Part of a small language model's weights.
Size: 10 layers, width 768, 6 heads of 128 (2 for keys and values), MLP 3072 squared ReLU, vocabulary 50257, 141M parameters.
Architecture: LayerNorm before each block, learned positions, no biases in attention or MLP.
Training: a variant of Adam for these matrices, 1337M tokens, 10201 steps.
Each number is 128 + 32 x the weight over the matrix's rms, rounded and kept within 0 to 255. Layers, rows and columns count from 0.

# layer 4 attention output, 768x768, rms 0.0283, rows 426-497, columns 480-575
[[111 154 169 152 159 151 110 122 158  94 127 160 121 151 101 173 114 129 140 146 134 131  86 133 160 126 108 146 140 158 140 127 134 131 168 150  52 137 142 112  43 120 113 135 146  87 136 125 128 137 132  75 146 122 107  84 166 115  92 137 238 115 110 141 113 139 150  89 155 135 189 130  73 141 128 150 125 145 127 133 149 165 130 115 108 150 114 160 131  83 139 126 117  95 150 112]
 [135 128 129 139 136 112 146 138 129 107 105 120 116 115 130  92 149 143 123 130 123 143 140 182 113 120 153 142 145 113 136 118 130 135 127 133 109 113  99 167 148 148 118 108 125  81 126 134 156 138 130 121 119 105 114 142 123 151 135 118 122  93 144 104  78 128 111 114 134 110 124 121 158 131 122 125 157 102 122 129 137 184 111 137 141 114 132 121 135 110 130 138 137 110 130 183]
 [134 110 101 133 134 133 134 124  99 121 128 116 123 126 127 149 145 104 126 106 177 135 143 117 114 179 109 112 109 101 147 146 146 130 101 150 157 109 112 140 163 126 150 141 133 129 132 132 120 135 138 113 142 137 126 166 137 143 136 126 145 133 136 133 135 141 107 166 141 135  89 130 152 120 118 132 123 117 159 112 115 133 113 142 107 127 122 160 139 141 127 136 141 156 100 122]
 [ 77 165 217 136 153 129  92 218 163 103 147 155 133 145 145  64  78 134 153 174   3 120  73 160 172 118  84  51 161 179  56  67  95 117 139 169 126  95 123 156 107 121 183 131 120 176  89 140 168 106 122 143 133 141 127 119 143 122 111 142 106  87 105 103 125 107  75 115 124  84 207 116 156 144 142 129 143 163 123 114 105 135 132 119 178 130 126 125 118 138 133 108 103  63 148 176]
 [ 98 125 142 132 150 146 121 135 107 120  94 100 137 132 143 127 133 120 147 173 124 111 161 152 173 144 126 109 142 152 118 102  97 136 104 145 125 148 132 137 117 132 131 118 118 107 131 131 152 132 133 142 124 113 166  63 127 120 129 123 117 153 125 113 127 126 107 120 100 144 148 131 139 133 128 121 121 140  90 139 143 150 140 122 130 128 160  95 137 101 123 117 122  93 127 124]
 [175 122  80 128 111 108 139 110 136 128 116 108 111 105 127  95 148 128 113 106 127 149 143 134 111  94 171 148 126 125 165 127 140 130  99 131 159 128 127 136 162 134 122 118 117 139 132 121 162 127 136 120 123 108 115 166 138 150 148 114 128 140 152 151 131 151  97 151 103 158  73 120 135  99 107 118 133 133 120 141 143 120 117 147  82 105 142 118 142 143  99 120 140 192  99 115]
 [105 133 143 149 136 155 117 127 144 140 134 126 113 146 109 132  91 147 137 123 117  93 118 120 117 146 101 111 167 128 112 133 127 144 178 131 103 137 158 119  93  99 143 152 142 122  90 156 138 127 120 104 138 107 130 112 100 116 129 144 155 161 110 195 115 136 155 134 150 156 126 128  76 123 135 156 139 133 129 127 142  95 137 117  98 117 107 103 121  98 151 133 107 140 104  90]
 [127 130 147 119 117 142 150 155 135 171 135 100 146 121 127 107 134 122 116 133  93 123 143 132 122 148 133 123 149 123 147 142 163 176 152 111 199 125 145 128 110 142 158 160 135 148 106 137 174  47 140 165 135 102 130 143 171  74 174 120 128 157 156 143 105 128 112 142  86 178 122  75 156 129 113 125 126 165 143 129 117  95 144 130  90 144 126 102 141 155 110 125 126 121  80 147]
 [ 71 184 181 161 168 170  84 171 153  75  98 182 210 185 180 166  92 109 140 163 137 105  82 162 201 113 106 103 122 163  73  96 126 123 128 160  75 123 112 138  86 126 142 151 132  75 143 135 115 182 135 104 130 125 148  96 117 129 105 133 172 160 114 113 119 148 107 125 164 137 168 171 128 128 138 134  86 125 130 117 146 147  93 123 129 135 113 177 135  84 153 129 139  95 117  91]
 [178 116 103 121  68 104 123 143 129 143 137  80 122  75 135  70 115  97 121  93 124 114 146 140 117 153 124 121 140 126 134 140 119 125  80 120 154 102 127 116 134 133 128 126 119 161 132  98 137 118 132 132 112 104  90 158 183 150 133 105 130 111 136 115 146 147  76 130  77 147 117  81 166 109 116 120 135 130 146 134 134 150 125 140 106 146 146 149 155 165  99 105 154 156 159 112]
 [113 143 154  92 153 153 111 106 124 135 105 142 180 178 136 151 148 136 137 175 155 147 115 153 154 124 161 143 105 132 134  95 150 115 119 138 135 149 138 132 147 142  79  84 108  35 151 124 116 176 143 157 126 109 140  78  91 149 119 113 166 155 143  89  77 137 103  99 143 115 107 180 111 130 122 106  81 107 150 124 149 167  85 126 152 119 120 158 148  78 133 157 137 105  98 128]
 [103 152 133 125 154 129  79 105  88 139 118 135 135 148 143 109 127  54 139 150 145 128  74 134 158 141 119 110  91 148  96 107 108 112 129 123 120 122  95 154 129 120 138 116 101 151 145 135 109 162 133 124 120 135 158 114  97 136 136 133  93 106 130 135 140 140 104 134 141 114 137 136 140 122 131 115 137 113  85 124 142  82 104 133 149 105 146 120 128 126 124 107 127 119 111 150]
 [129 121 150 146 132  86 120  96 116 139 154 145  80 122 126  72 122 124 131 168  94 133 147 131 132  85  96 113 130 133 117 127 155 136 196 112 105 110 131 113 125 123 165 156 135 151 106 154 127 142  96 100 132 137 142 158 153 122 140 146 136  82  98 176 157  99 130 134 114 102 195 122 105 155 142 162 172 137 100 124 139 146 143 101 107 147 112 111  98 137 139 123 113 127 192 135]
 [132 126 116 131 144 140 134 113 144 102 137 152 145 155  90 153 158 138 122 107 175 144 121 104  96 115 143 137 116 116 160 143 153 138 149  99  98 116 114 155 113 117 110 163 126 144 116 117  99 133 146 155 124 129 131 115  84 106 121 130 145 121 133 135 130 150 133 119 141 140  97 123 128 111 124 130 127 115 112 126 128  80 107 145 132 108 111 101 135 136 126 124 137 126  80 130]
 [125 119 132 133 119 135 127 111 120 125 155 110 148 112 118 132 160 130 109  93 116 127 124  87 124 155  97 126 124 121 149 150 132 130 128 148  73  99 115 141  65 109 171 143 140 109 132 128 102 186 113 126 145 146 140 117 157 128 137 160 163 103 112 129 122 108 100 136 142 107 165 128 139 143 149 147  91 116 120 105 137 139  99 116 146 122 105 154 119 116 159 132 108 110 132 131]
 [157 116 106 140 102 120 120 124 145 124 130  98 157 100 134 112 118 130 100 106 119  88 127 125 111 128 140 169  96  97 108 143 121 124 127 106 163 114  89 110 171 126 103  92 110 142 135 110 135 143 133  95  99 105 138 111 100 165 164 104 110 130 144 129 169 158 133 117 109 131 106 111 102  99 122 115 164 116  82 163 145 134  93 150 115 115 155  77 131 141 101 133 149 166 138 125]
 [175 152  75 126  69 135 120 136  59 106  95  87 156 113 178  99 157  79 145 119 167 119 138 145 131 114 150 112  95 106 110 113 149 128  51 115 125 150 147 146 120 132 117 156 101 122 141 110  75 153 172 133 127  90 140 157 105 127 115 114 125 202 123 127 100 159  86 165 110 182  72 153 154 100 103 116 117 128 160 114 167 113  97 147  87 133 133 202 155  97 108 113 158 139  91  82]
 [112 133 129 147 149 112 140 139 147 116 118 157 134 142 124  89 136 106 132 128 119 146  99 135 139 120 135 110 131 152 139 140 120 119 115 137 129 113  91 143 180 106  99 106 118 138 148 109 134 163 144 103 128 137 150 128 100 151 142 111  76 118 135 104 145 138 110 129 136 116 114 144 131 114 132 116 134 100 107 130 126 108  93 151 133  99 158  85 150 115 122 115 140  97 118 153]
 [120 149 141 100 134 129 145 123 156 122 127 119 143 113 140 134 111 162 155 136 130  88 127 156 137 135 136 159 121 131 121 109 161 143 139 112 190 147 141 142 139 145  91 107  97 130 147 104 173  83 146 178 105  97  97 126 143 124 160  87 161 143 170 129  82 143 127 106  75 143 106  76 146 101  93  97 137 109 121 162 116 125 129 171 128 115 131 141 160 135  77 139 137 144 113 137]
 [128  97 109 138 128 102 149  50  97 170 156 109 108 124  97 190 150 152  99 103 226 123 173  95 110 130 106 156 123  84 155 171  95 134 156 135 100 132 118 111 121  89 123 156 163  96  76 162  82 143  99 148 156 153 150  82  40 125 138 159 137 133  77 139 120  95 183 159 178 105  71 132 122 162 159 173 119 118 160  80  99  87 154  96 136 142 103 134 100 122 168 129 104 139 114 123]
 [107 122 137 120 130 140 143  87 140 140 160 156 140 149  95 183 128 146 118 101 139 134 102  75 116 125  99 146 131 117 138 137 108 101 145 108  66 124 153 128 148 120 164 142 137 145 113 137 119 159 122 109 118 144  98 150  65 135  89 137 140  96 109 207 123 143 179 117 162 132  98 153  93 123 125 144 154 110  72 149 134 120 143 117 140 106 137 134 114 120 147 126 111 170 145 100]
 [111 137 123 100 155 131 125 111 115 129 130 124 125 123 130 124 127 100 144 139 148 122 121 160 144 121 139 120 125 133 117 124  73 111  85 191  87 114  59 150 132 127 112  83 126  81 169 134 132 170 119 138 140 145 142  44 112 145  96 148 127  76 109  43 134 120  75  96 148  78 120 177 133 152 155 124 116  83 125 129 114 166 110 110 221  97 125 122 122 124 136 148 121 104 127 156]
 [112 135 122 206 136 178 118 128 124 153 151  96 145 128 113 194  94  79 155 117 127 100 118 125 134 196 122  98 122 148 122 143 145 136 152 135 137 120  96 130 166  98 161 130 132 130 142 127 151  99 126  85 133 173  94 170 117 136 143 126 158  87 134 146 129 127 128 128 166 100 128 142 135 130 125 146 183 127 119 144  99 138 135 162 132  97 140 110 131 152 134 150 143 135 142 149]
 [181 107 114 108 113  94 113 138 167 119 118 150 147 110 127 111 140 140  77  97 142 126 103  89  94  91 144 136 122  91 146 140  96  70  93 138 115 137  80 125 165 113  65  58 115 104 172 103  94 167 126 162 113 150 130 100 144 172  80 120  85  62 137  27 125 120  67  75 133  57 143 155 146 117 137 100 146  95 149 125  98 195  94 138 179 119 133 148 155 150 146 132 170  74 192 139]
 [ 96 177 158 154 145 142 116 148 105 131 150 121 144 148 167 110  96  71 151 162 124 127 111 157 185 110 115 102  86 170  75  85 131 101  86 135 190 171 111 160 187 171 130  85  53 107 168  90 173 139 175 196  88 111 155  87 144 142 113  73 185 152 170  94  86 160  96 108  85 116 127 208 164  97  79  59 148  79  99 158 157 107  82 184 127  61 155 112 179 143  67 127 182 125 105 126]
 [149 101 125 116  91 126 114 128 139 128 143 127 141 119 114 127 137  78 110  85 140 129 120 112 138 128 101 109 119 136 151 141 142 107  81 144 107 109  84 152  99 119 168 116 113 122 183 103 124 157 136  98 120 140 125 143 155 150 102 118 134  84 144  87 124 143  46 105 111  94 161 147 157 122 125 116 151  93  82 132 135 184  91 141 140 117 159 123 156 143 129 136 142 101 175 136]
 [134 124 113  88 140 117 120 125 174 106 138 150 164 123 120 142 137 164  98  93 125 136 124  93 117 107 112 146 130  94 144 148 111  96 115  68 149 135 151 136 135 173 122 114 111 181 128  99 145  97 151 153  87  95  51 165 155 138 106 105 114 101 156 126 128 160 165 109 120 141  97 111 157  88  95 112 140 124 132 157 156 121 136 149 116 135 154 119 150 124  96  87 161 145 152 142]
 [ 83 117 123 122 159 149 137  83  77 141 123 123 155 143 148 154 119 111 128 111 164  99 146 134 147 138 107 131  87 114 104 133 108 112 137 120 128 116 136 104 158 124 161 119 136 169 118 156 152 123 116 115 142 166 117 138 150 127 127 147 141  95 115 135 163 121 173 150 133 129 131 135 101 136 135 145 138 155  91 127 120 139 160 113 124 139 129  99 107 143 141 119 112 156 143 153]
 [168  99  95 108  90 104 123 131 134 138 152  68 167  86 103 133 178 137 112  82 131 137 125  51 104 130 120 118 132 116 146 129 131 137 164  74 107 170 159 162  79 132 141 133  89 184 128  74 131  96 162 178  84  75 113  80 171 117 111  89 103 132 166 153  89 139 106  89  76 143 200  57 146  90  89  99 166 140 113 167 164 113  80 161 104 127 170 108 175  95  93  99 152  59 128 126]
 [ 85 145 169 116 167 122 116 134 142 103 114 155 148 148 138 120 101 136 139 169 117 136 111 171 154 122 133 132 138 143  99 107 141 134 161 117 115 123 124 149  89 141 112 132 116 117 140 124 141 135 137 151 126 104 128  96 139 110 143 119 147 136 147 121 101 119 134 111 119 134 153 116 146 126 124 118 111 120 124 132 120 115 120 130 133 129 123 129 138  88 120 108 119  91  98 160]
 [121  65  56 169 174 109 150  86  81 151 110  99  87  95 104 126 138 105 121  87 160 101 184 157  93 190 146 155 121  64 146 208  97 135 138 141 182  56  97  80 155  56 221 120 179 193  70 219 194 123  73 112 181 172 164 150  99 110 189 180  52 107 109 115 204  71  63 222 123 105 136  94  87 170 179 173 106 179 129  77 131  42 192  73 140 150 127  22  66 207 144 117  60 151 126 167]
 [155 119 114 111 108 105 138 104 151 149 122 137 140 113 119 112 140 136 109 141 140 130 114 137 115 129 156 162 138 122 150 143 124 139 145 103 192 120 116  96 155 140  83 116 127 121 126 140 127  94 120 160 130 141 146  88 121  95 156 131 109 116 125  90 131 111 141 140 113 120 101 103 134 146 133 131 120 134 149 124 100 112 158 116 144 155 127 108 110 148 127 119 138 118 135 156]
 [143 115 144 107 101 109 142 130 163 129 174 124 112 120 105 103 181 148  90 106  99 171 116  84 116 111 130 127 143 132 167 118  94 105 128 119  87 148 120 162 107 139 148 108 103 143 151 105 135 142 132 137 100 117 130 118 140 141 117 115  85 101 149 126  78 134 109 101 105 106 171 136 149 125 112 112 153 107  88 157 128 165  97 139 142 116 156 118 141  77 126 106 127  87 146 156]
 [108 126 158 157 163 119 135 133 152 126 152 160 132 166  90 166 155 127 127 119 124 154 108 104 122 132 110 121 143 160 138 146 111 129 146 147  96  92  92 151  72  88 127 120 142 128 123 133 112 123 107 106 144 152 144  89 100 111 123 153 126  97 111 102 142 128 141 111 163  82 157 140 114 145 157 157 127 104 120 106 127 104 124 125 153 114  96  89 112 135 151 131 102  88 123 162]
 [ 98 136 125 112 116 133  92 115  79 136 144 128  66 100 132  84  93  86 201 156 112  77 148 166 123 156  94  93 123 121 104 114 120 149 154  95 128 123 154 132  64 124 136 182 112 220 107 147 112  83 134 226 131 119 147  62 128  74 106 145 103 112 102 148 123 127  92 135 104 132 188  88 115 146 126 149 139 154 105 121 155  77 113  94 123 155 123  74 121 150 131  95 128  40 150 143]
 [112 134 122 104 162 145 137 110 122 138 126 163 119 131 142 129 128 157 187 154 126 117 153 141 110  65 158 117 135 117 116 107 141 138 142 143 133 131 178 115 150 119  79 152 139 159  75 136 137  86 133 138 152 128 116 140 129 114 118 139 147 163 128 146 127 123 146 159 149 141  95 117 110 120 126 150 141 190 193 119 132 131 154 111  97 150 117 133 117 149 134 128 140 152 126 112]
 [111 135 164 199 122 142 169 183 167 137 149 125  78 119 125 104  94 188 174 162  44  95 174 184 135 110 102  88 227 156  94 135 169 205 212  89 149 129 175  82 124 101 122 168 166 159  84 149  86  15  72 154 155 156 147 158 120  64 159 146 110 141  97 183 120  80 174 143 111 132 114  42  91 161 165 159 161 162 135 107  53 109 194 114 128 193  91 108  88 190 160 157 101 148 175 120]
 [144  64  68 114 108  92 108  84  84 139 138 108  42  48  94 109 139  90 124 116 134 107 147 121  84 188 116 154 105  98 137 144  77  83  68 127 148 137 142 122 156 162 144  91  92 194 153 119 171 133 142 144  87 123 122  94 177 149  59 110 102  79 137 114 164 153 136  85  81 128 164 173 106 109 104 103 186 116  40 187 175 157 136 129 129 114 187  61 129 149 110  87 145  99 214 130]
 [150 130  80 138  80 148 167 101 107 143 117  91 164 134 111 109 173  88 145  87 155 155 134  90 113 157 167  97 104 143 184 158 167 162 161 138 123 110 131 176  62 132 171 176 140 130 102 146 147 112 142 133 145 103 139 127  99 100 169 134 167 168 150 152  68 141  85 150 135 173 118  72 164 116 125 152 128 161 131 116 148  94 103 141 107 118 118 132 143  92 117 131 122 129  27 138]
 [135 137 135 119 117 128 126 109  69 153  97 133 152 142 169 108 151  69 124 158 161 128 143 141 148 138 112  83 120 123 131 132 101 165 113 184 142 135 133  85  87 100 129 185 173  68  75 185  76 103 113 176 191 153 225  42 110  82 115 188 115 203  44 135 146 100 122 186 180 152 151 148 111 188 194 173  44 181 186  57 133  94 126  75 129 178  51 177  80 105 183 142  91 106  80  70]
 [161 100 103 100 137 102 103 118 134 132  94 126 113 119 122 146 153 144 119 111 192 171 130 151 117 144 121 151  93  99 150 120 129  97  88 120 130 164 146 102 150 145 108 107 103 122 162 108 113 130 134 164 114 145 147 138 147 151 107 121 120 138 131 118 140 121 127 151 109 108 122 182 131 120 118  92 108  88 156 141 135 123 118 128 140 121 123 145 130 146 111 146 145 132 168 104]
 [ 72 144 159 160 150 151 152  95 114 171 146 152 110 175 122 164 102 124 171 125 135 107 146 143 123 143 179 100 141 145 108 150  99 145 170 174 134  88 160  74 126  78 159 165 200 180  60 197 152  46  61 132 178 197 113 150  92  87 135 186 117 141  63 113 174  95 154 150 170 113 105 112 100 185 186 200 125 202 168  63  67  74 220  70 148 192  73  91  69 197 188 124  74 160 122 114]
 [143 114 123 129 106 119 143 103 151 125 152 132  78 129  90 168 159 168 115  85 143 168 142  91  82 132 122 148 121 109 171 152 149 136 166 103  87 115 120 174  90 118 185 162 130 148 137 122 130 154 137 132 132 138 121 131 116 140 137 128 180 126 143 144  96 141 118 136 154 117 165 147 182 123 125 146 136 100 109 131 138 122  90 152 118 109 132 133 138  98 135 110 130  93 110 143]
 [103 160 126 116 130 152 113 158  98 111 108 151 143 153 182 142 106 118 155 129 116  83 138 145 132 119 119 132  95 108  88 104  77 101  72 179 174 130 105 102 175 124 108 118 132 141 115 146 145 132 146 118 129 135 161  85  84 150  95 130 133 175  98  91 202 172 126 140 168 148  90 217 119 115 134 127 106 116 116 118 154  94 101 129 124  95 132  90 123 149 132 115 142 149 103 104]
 [167 141 135 177  89 114 173 148 138 128 122 110 126 151 126  89 138 103 100  98 132 182 128  69 137  74 141 127 121 146 161 162 151 128 115 131 119 129  81 168 148 123 147 126  99 107 173 112  86 187 146  86 126 128 160 146 122 150 154 125  91 121 149 153 117 133 127 145 135 110 137 162 164 111 117 105 141  77  86 143 141 121  78 157 118  70 137 136 146 120 111 159 145 125 101 154]
 [130 126 127 144 106 113 192 123 140 124 106 109 139 135 117 110 144 129 139 117 154 155 149  84 130  90 148 126 150 145 157 140 151 124 106 148 150 123 122 139 128 129 166 127 137 112 144 139 119 145 128 107 153 137 127 130 130 130 132 132 161 131 140 111 121 118  95 144 132 127 101 130 125 141 127 135  98 139 165 119 123 143 142 122 134 135 134 139 133 138 132 133 111 127 100 142]
 [125 133 114 143 122 130 146 111  93 144 143 116 108 142 130 107 156 103 108 115 118 148 122  32 133 131 136 145 104 132 150 126 138 115 141 134  99 139 110 165  81 112 165 117 122 111 158 107 140 186 159 112 113 121 110 103 139 150 142 120 145 122 156 146  97 151  94 121 143 126 168 145 140 111 106 131 123 101 114 157 163 123  78 150 113  89 156 146 156  89 120 117 138  66  96 139]
 [ 61 142 151 141 185 161 100 120 107 165 107 145 107 157 123 158  96 124 158 169 111  81 117 190 154 162 118 104 142 139  80 122 164 203 210 113 111  76  91 126  69  69 181 169 154 115 107 170 111 108  93  61 170 146 158 122  90  78 212 169 147 136  96 173 134  82 111 155 152  94 167  86 122 168 175 175 111 148 111 107 116  97 148 108 122 136  98  84  87 138 155 146  76 119 111 176]
 [100 109 131 134 142 133 136 108 121 112 149 142 117 125 111 117 140 139 132 121 124 112 153  70 144  99  92 123 123 106 128 152 166 164 186  92 117  97 126 122 100  78 167 194 154 169  99 151 110 159 123  76 154 138 134 158 122 113 179 148 135 142 124 188 145 115 128 187 138 137 130  93 116 128 128 178 119 153 121 115 139  78 137 111  70 145 137 119 111 132 148  92 105 125 111 138]
 [ 93 157 156 108 131 133 118 140 143  98 161 151 109 132 159  62  84 140 154 167  84  91 155 191 158 112  98  67 131 137  86 100 134 122 111 108 124 125 117 147 150 144 110 109 109 163 132 111 125 125 134 129 112 119 107 196 180 132 118 115 101  87 145 117 133 134 134 133 114 125 130 105 150 116 118 103 147 122 112 136 135 134 119 140 118 146 142 115 139 121 113 106 153 123 144 159]
 [129 137 154 115 129 110 153 162 164 159 123 130 138 157 135 112  91 171  87 127  99 131 110 131 123 137 136 125 164 129 104 154  65 102 101 197 123 124 123  71 185 107  86  96 180  74  92 161 118 149  84  68 158 165 105 152 113 181 129 165  57 132  85 125 176 108 173 148 193 116  63 157  86 164 177 158 115 151 187  93  94 166 163  80 152 145 103 157  86 140 176 169  95 180 138 108]
 [ 83 159 169 101 141 129  91 166 156 107 130 148 123 137 151  98 102 154 156 176  48  94  92 158 164  93 126 113 146 146  61  64  95 122 120 132 132 136 119 149 136 137 114 101 112 152 137 121 139  88 133 197 117 145 142  87  69 121 101 111  68 124 131 101  99 125 122  99 114  88 151 132 139 129 125 112 127 120  99 141 106 122 129 134 192 128 151  76 126 148 126 130 102  61 137 152]
 [158  97  96 147 122 119 137 132 141 127 134 113  90 113  92 126 179 136 110 126 112 151 140 153 103 164 149 133 134 115 171 122 134 126 107  86 144 123 147 163 110 155 151 140 101 137 123 110 166 116 158 176  94  70 102 143 146 117 119  86 105 139 174 112  90 140  79 123  89 141 155  88 150 104  90  96 145 110 134 150 150 145 110 152 102 131 143 127 164  91  98 111 154  91 135 129]
 [ 93 133 152 102 168 135 114 119 128 132 152 183 117 149 130 151 134 166 102 130 114 114 111 107 126  71 127 126 133 117 129 118 140 107 126  94 119 148 151 129 180 133 119 111 128 127 140 125 134 138 134 104 120 140 105 181 102 151 127 122 136 116 146 158 119 151 164 145 143 135  95 156 105 102 112 122 142 115 117 140 132 118 137 145 112 122 142 113 132 106 127  99 134 176 104 142]
 [106 157 149 137 158 127 131 148 103 117  85 161 108 157 165  94 101 124 138 153 132 121 125 191 139 151 133 141 121 130  88 135 102 118 141 126  90 138 156 123  73 149 130 118 142 125 102 146 174 112 144 122 132  90 103 115 182 127  90 136 154 121 123 112 153 139 145 110 132 164 159 120 111 127 120 122 113 140 172 125 169 124 151 103 112 159 112 144 131  82 113  75 126 117 129 130]
 [111 148 145 145 149 108  80 174  92 131  85 152 108 161 148  69 118  83 156 186  90 152  89 105 173  96 166  83 153 187  79  79  92 111 107 122 159 145  98 207 213 170 129 102  74 144 166  96 116 129 160 192  94 137 198  67  78 139  96  82  45 113 155  99  70 148 137  92 107  97 155 204 176 108 104  71 197  92  47 162 119 143  86 170 175  40 176  54 152 115  86 122 157  49  96 172]
 [104 104 104  87 128 105 109  84 119 144 136 130 121 103 127 163 128 130 140 125 178 108 158 138 121 197  92 121 112 107 122 154 144 138 147 145 158 118 168 112 109 123 110 151 142 114 107 130 136  93 121 157 137 126 112 164 121 124 147 127 131 189 119 161  92 126 106 144 104 135 124  98 113 128 135 138  91 160 190 108 117 110 124 114 106 147 104 135 124 155 142 154 113 132 110  83]
 [181  80  54 177  89 118 131 147  88 120  88  66 123  99 110  52 176  18 126 122 139 180 128 119 101 218 130 126  85 151 182 153 134 171 127 177 158  99 123 172 105 161 131 168 119 173 114 141 153  93 155 238 132 103 215   0 112  68 122 122 127 141 143 135 125 155  75 123 113 171 165 131 122 129 112 115 146 134  70 157 153  95  62 131 138  70 135  48 134 141  92 137 148  34  72 162]
 [139 141 153 158 118 129 151 127 167 131 136 147 153 182 119 148 140 125 155 131 125 165 107 115 140  99 146 101 139 184 124 118 155 121 123 158 129 106  78 139 189 130 136 122 134  73 159 122 104 127 103 114 132 159 135 171 105 158 126 143  89  97 116 117 112 108 134 111 135  69 123 192 136 140 146 119 168  85  91 114  94 170 129 143 176  73  99 123 128 151 132 190 129 162 147 130]
 [153 118 135 159 124 103 126 153 161 127 120 123  97 130 115  90 129 115 121 130  93 183  83 104 112 126 151 143 128 143 150 125 122 135 144 118 169 101 130 155 142 124 155 159 115 167 119 136 161 125 144 152 123 109 123 166 122 120 161 123  88 137 144 158 125 137  96 155 111 144 141 125 138 126 107 128 148 109 117 144 152 101 114 129 106  98 147  87 131 120 118 118 128 107 109 155]
 [119  93  91 148 133 106 151  66  93 149 145  99 114  96  81 141 195  46 119  81 188 156 127  58 118 178 139 125  97 127 183 165 102 142 199 167  42  97  54 156  54  77 208 163 159  91 131 162 109 173  99  80 166 168 170  70 115 121 166 169 156 107 105 139 107  89 101 129 178  75 207 155 151 172 167 170  94 130 117  98 118 106 120 106 153 107 104 132 102 112 166 125  77  76  87 165]
 [103 148 149  87 159 142  89 119 137 114 114 137 156 133 141 178  98 163 142 127 170  87 116 145 124 147 117 158 105 100 109 129 130 130 165 110 101 143 174  71  97 135 131 160 138 125  95 157 134 149 133 117 138 132 124 141 151 120 128 148 177 142 108 185 152 122 181 165 146 169 138 121  92 132 125 154 123 149 134 107 158 100 141 100  68 166 107 159 111 106 138 117 121 145 131  94]
 [204 135  97  88  68 112 103 116 140 134 160  79 155 102 125 132 128 116  84  43 150 157 110 108  84 160 142 156  76 109 154 129 130  53  40 156 122 143 110 127 178 181  95  31  99  82 212  72 159 184 147  59  89 128  39 208 243 218  73  97 181  51 171  83 135 172 204  86  97 124  77 174 150  82  78  65 135  92 128 180 138 235 124 166 121  86 154 217 172 123  83 153 184 233 173  92]
 [136 100  87  91  99 107 158 110 133 128 151 147  60  93  96  54 118 112 148 117 133 117 160 157  67 175 116 103 149  97 153 160 103 131 130 145 137 118 150  91 112 153 115 147 132 151 106 160 133  77 120 186 135 139 126  64 104 104 109 136 118 126  97 109 171 132 133 125 142 130 141 129  87 149 136 146 138 142 131 127 143  98 138  93 158 169 121 105 102 168 133 127 125 106 148 152]
 [ 93 105 127  80 138 163 131  76  98 130 174 149 109  99 113 136 144 167 129 126 130  80 209  88 112 124 105 119 158  91 154 153  97 123 125 124 115 114 113  97 113 157 138 129 160 149 131 146  83  91 101 141 133 159  94 141 146 102  85 150 112  55 109  76 151 101 156  97 151 108 117 117 155 171 148 158 140 142 111 112 105 180 182  96 179 185 122 143 102 150 154 116 116 118 166 158]
 [114 139 145 151 136 115 126 142 160 104 146 128 146 119 126 125 118 129 136 120 105 130 100 122 139 129  83 130 131 131 122 145 141 138 119 112 140 127 127 137  72 127 136 145 127 166 130 121 124 130 136 121 118  94 120 150 172 125 137 123 100 135 152 111 136 133  91 134 111 147 142  70 155 116 117 129 116 120 150 140 153 133 110 134  95 152 134 151 148 111 121 125 134 111 134 122]
 [136 119 142 118 144 124 127 123 158 120 148 144 142 136 113 159 158 157 101  95 138 116 127 109 100 137 105 129 132  94 133 132 112 111 130 138 112 154 136 130 127 115 117 106 119 113 134 114 134 131 135 119 118 133 118 125 110 146 113 125 154 123 128 116 115 143 149 102 138 123 120 142 140 107 125 121 137 125 133 123 111 150 126 142 133 124 129 141 140 114 137 125 136 143 124 121]
 [120  93 151 158 130 113 147 132 125 146 100 136 127 137 102  98 136 110 142 106 102 155 125  63 115 139 142 106 158 141 143 165  50 115 124 146 118 110 142 151 130 131 127 143 145 206  88 164 139 119 114 159 136 146 185  30  59 114  92 152  83 139 101 120 131 135 112 118 149 132 126 150 117 139 158 156 151 144  97 123 124 125 127  97 167  99 145  50 105 117 160  86 117  72 107 155]
 [170 139 122 134  98 118 154 114 118 153 135 107  86 160 101 157 155 140 130 113 165 175 162 121 110 135 170 132 111 127 170 151 137 108 118 148 140 182 131 149 151 164 101  84  91  69 151  94 161 137 159 173 109 101 117 100 133 139 114  92 173 137 159 113 101 148 135  87 106 115 117 180 125 102  89  77 136 101 127 150 145 119  97 162 121  92 129 137 164 114  94 153 164 120 105 117]
 [118 136  99 109 121 118  88 109  90 101 129 114 129  94 121  95 153  47 133 135 150 131  94 117 143  92 115 113  78 125 115  90 154 178 191  75 147  78  76 176  49  58 212 223 159 168 110 135  54 142 125 127 151 140 138  81  89 112 198 148 177 141 120 116  99 105  75 171 162  98 147  94 226 135 148 188  96 122 162  78 118  37 113 151 116 127 126 120 129 159 141  64 130  74  73 164]
 [124 139 162 122 137 126 142 149 149 105 138 175 114 147 137  86 117 142 106 135 107 124 112 138 134  95 120 115 138 127 116 123 126 141 155 117 138 131  97 158 150 137 118 131 119 135 116 109 121  70 137 166 117 132 131 108 120 106 118  99 112  91 134  95  86 144 120 119 118 110 132 120 148 122 110 112 167 116 111 136 114 120 116 151 142 121 133  99 142 144 103 116 152  97 126 166]
 [ 37 170 179 115 184 163 102 133 120 120 141 169 166 155 159 164 124 100 170 174  95  99 119 169 181 140 105  87 125 178  72  80 124 124 120 102 137 135 106 149 123 128 157 124  95 151 144 118 147 124 142 177 106 121 187 105  84 111 140 105  86 151 145 124 126 138  77 117  91 128 177 144 108 110 125  99 119 120  81 141 148  71  93 152 139  95 150  80 143 132 106 112 122  92 128 108]]